{
  "num_hidden_layers": 20,
  "hidden_size": 64,
  "num_attention_heads": 2,
  "num_key_value_heads": 1,
  "head_dim": 32,
  "intermediate_size": 192,
  "vocab_size": 6090,
  "hidden_act": "swiglu",
  "norm": "rmsnorm",
  "norm_place": "pre",
  "norm_eps": 1e-05,
  "positions": "rope",
  "rope_theta": 10000.0,
  "rope_fraction": 0.25,
  "qk_norm": true,
  "attn_scale": 0.177,
  "bias": "none",
  "tie_word_embeddings": false,
  "parallel_block": false,
  "init": "normal",
  "init_std_qkv": 0.0584,
  "init_std_o": 0.0725,
  "init_std_up": 0.0835,
  "init_std_down": 0.0835,
  "optimizer": "adam_hyperball",
  "learning_rate": 0.00425,
  "beta1": 0.9,
  "weight_decay": 0.0,
  "lr_head": 0.00763,
  "warmup_steps": 276,
  "schedule": "wsd",
  "decay_fraction": 1.0,
  "decay_shape": "linear",
  "final_lr_fraction": 0.0,
  "batch_tokens": 16384,
  "max_seq_len": 1024,
  "doc_mask": true,
  "train_tokens": 128400000,
  "max_steps": 7837,
  "dataset": "wikipedia_en"
}
Each number is 500 + 25 x the weight over its row's rms, rounded and kept within 0 to 999. Layers, rows and columns count from 0. Numbers have three digits each. The size before them is the row's rms in percent of the matrix's.

# layer 12 MLP down (transposed), 192x64, rms 0.0837, rows 180-191, columns 0-63
110:513498485517523510492479497544518478491543505550544483507437528513485488528483491521475543504503526496523525504468490506530497488475488556496471467550516527509500467508528536476506516513462497
104:499478486477484525492476506501524503507485480543498491462487530510530489556515493520478513490552539520470497458467528509536495536460505517481520532482515493496535516572502488521518484475490465
099:495487560483498479494535525480505502477502533546510534531501459453532513535507535504496532482555505469511493488511490493499464501461516496524532522490495538469481519489505519536511505498537543
103:504483519517473511500507478510501544487512501517493496546513489476487529558489492523473507544459552550520486522472516486546529496540531489496484492503511485490492476524460497513500497448472544
112:559473522514480513461519494508467498536532474517464492445518506505454495490493478507501439524514517503537472531467475497507495545474475519462485481520498510520503518500498518515518507490533541
096:511500514501458498519521507519506489496478483482504486573491462488511486517476477498485481473485512560504526480499529511483527502498507522454536529503556484465473515478512456490500516497563469
093:486480532520511511532454527543492513527466508486490500452498498473480479521511508492510466493524504526501512498502522471513482554520533471524516492476468513586523550517525505495511482478495497
104:473493454484496484517540468514504493470493532489505476543513513517543529497487525482494541506483486574520507499494506519483489480550508532485559515494497493479483473492522489492493539484524555
103:491484500476490466527519476510530514503488485483464483547506527542513457493508491486500488539517467461514514487503553527532519502500526489500471458507466496520533514506531523501486476577521474
109:469490501516531487527511512457518475490487517488533531477463523512545508499483494468504479532494494479534491555474490507454513512480550503481547526487504522501468507482508558494485479471510455
097:536476533530519497478558497489525467470545482513479527504505460471513527492453483515527498497478527516550483439479496533517528504531503480508498460494482528488509478510477506501465494529496477
096:511499476510480512494527543501476492533513493467508504512490487527511553528526513545503472526529499484492485467517543463525501507493490519524532462511504472519466501476490460540448485459457525
# layer 12 MLP gate, 192x64, rms 0.0835, rows 181-191, columns 0-63
108:505504497535537484519479517532507497483540528478444521500541512501466498457508519519439465488494517490463508496544494461476499498507526513505498500543479472492459466510506503485466518470492546
084:444490515508521522455476477471484486484480488527493506515535467534479466497484511493473507496524484518482587501513483517475463486520496473481489485517512476509470540494462517507472525528467523
101:491479490490492470538458528511496511484475513543527472508507494503543523490517513552505511542463501487540499509510499477488494483502553437510505486532519500491509490507509460488494432495455514
104:509532483568529531511524552458501522513533508488505520516522505495550479487482505486507556508472471494456489441531486521494513518518479498529492503493495449499486514509512546493497521507490496
100:494506472503553471475511541481514486509469508545541488489472522506490472516523469484517497511485537481482495522554522501530494533516532525493471488566516528507475484527499480466512531504464518
090:517514488547492552495519474557473476501501532447493507489449489491498486478473517470509519474487525472524509507486514480480488506536493505509493496543467486547535544505483513541511492499497546
097:513551494511485481463455500513494508502525487531513514561557497529470513503512490485503513466496522512496508546521501542487490460456489482518551499538489476503510535537504511511503466519506466
097:538509546538462499486471518515494432507528503500478506520552483423476491498497472523483508472529521518529485495501488517528478531495480490517477538463499516495496523474485482511478530485497498
107:538502557505475490500452528484527491506475492539501487516494477499526454493529479506496507501515471503524492474467539494549479488506435519454466532528474517503499482514504491541504538484485509
113:490518515476531471501487485496484489469514506545535519542525489462512493536509497520428491514522508491531531475538531524503500481518491515512467502507483520458470500530483476478484490563539487
092:473497458459494552521524493463472477500486522521525495505510536517492472533487462502502447499516554492478514484476519463521472494446494534523512487516524498518499508527557507491490510498531486
# layer 12 MLP up, 192x64, rms 0.0829, rows 181-191, columns 0-63
096:494541508554540513521527495481492494475473522464492476487496537518534517518497521484499510488531456478516529549488502527520491483526529496530471488488443512482442486476494480529506515520535492
092:549502493506540515509514500480530526508522504504547455519514502487516502497518522503484515531504478507547503539540506481491509499575505547482526494518504518538488483515535468511535525501501556
106:517496489472472477539463526507524503529460529488484453525461501486448527560503542518511505471530498496515498503548479516512475507481553465491528537514492517489475495471486507480515501485493499
100:539499505489555520453490499513531485446507518488481505495574485504458525509495460492515493513496547470511509489458507486508522502497560531478506490504510471525459497533510527488495488479506501
104:461546507468482470520489503499492530488519490496543501496517560518523509496523535483498531491460491485488482521503506505503437503526495495507509467524442544556533493450501490501491484513505508
094:502498458467530496511497477492498501522473472484529522515494487513528499540529518529489525524515463560510480518549505531516544501476482451475510508501500453509481502511491549500535526534475473
107:486531477504510481488502475488526508531481512501503470493523533522515504532417499499495516527499513524529549525522497575453508489526488504512521527515514516484506447526502471479480523511514511
109:480479509546502494520467539507516493534478483489481458514494523489493519468455452452509503533472482486496525507471545519579492492489542488517483496470477494512492527477530494507487472510494509
096:520531486504520474516475479488519507465463501517507543506496529526509522474486479511498491495536509473505498428494497465526521522521522463527490464516513546478480479530526542479451507506467466
108:494482507532508518466524489458486485499478507490521532493460495485515486508504492539530538485509518515462535454483447472495501446485486540481511479495440546478487494497529489495508502539535500
088:491536508519509479515529515498496545474529507533511528457490506526496520467532491444507454495515456506494497521545483461496532469491529507533534493505482495500516525486469514459515482491512443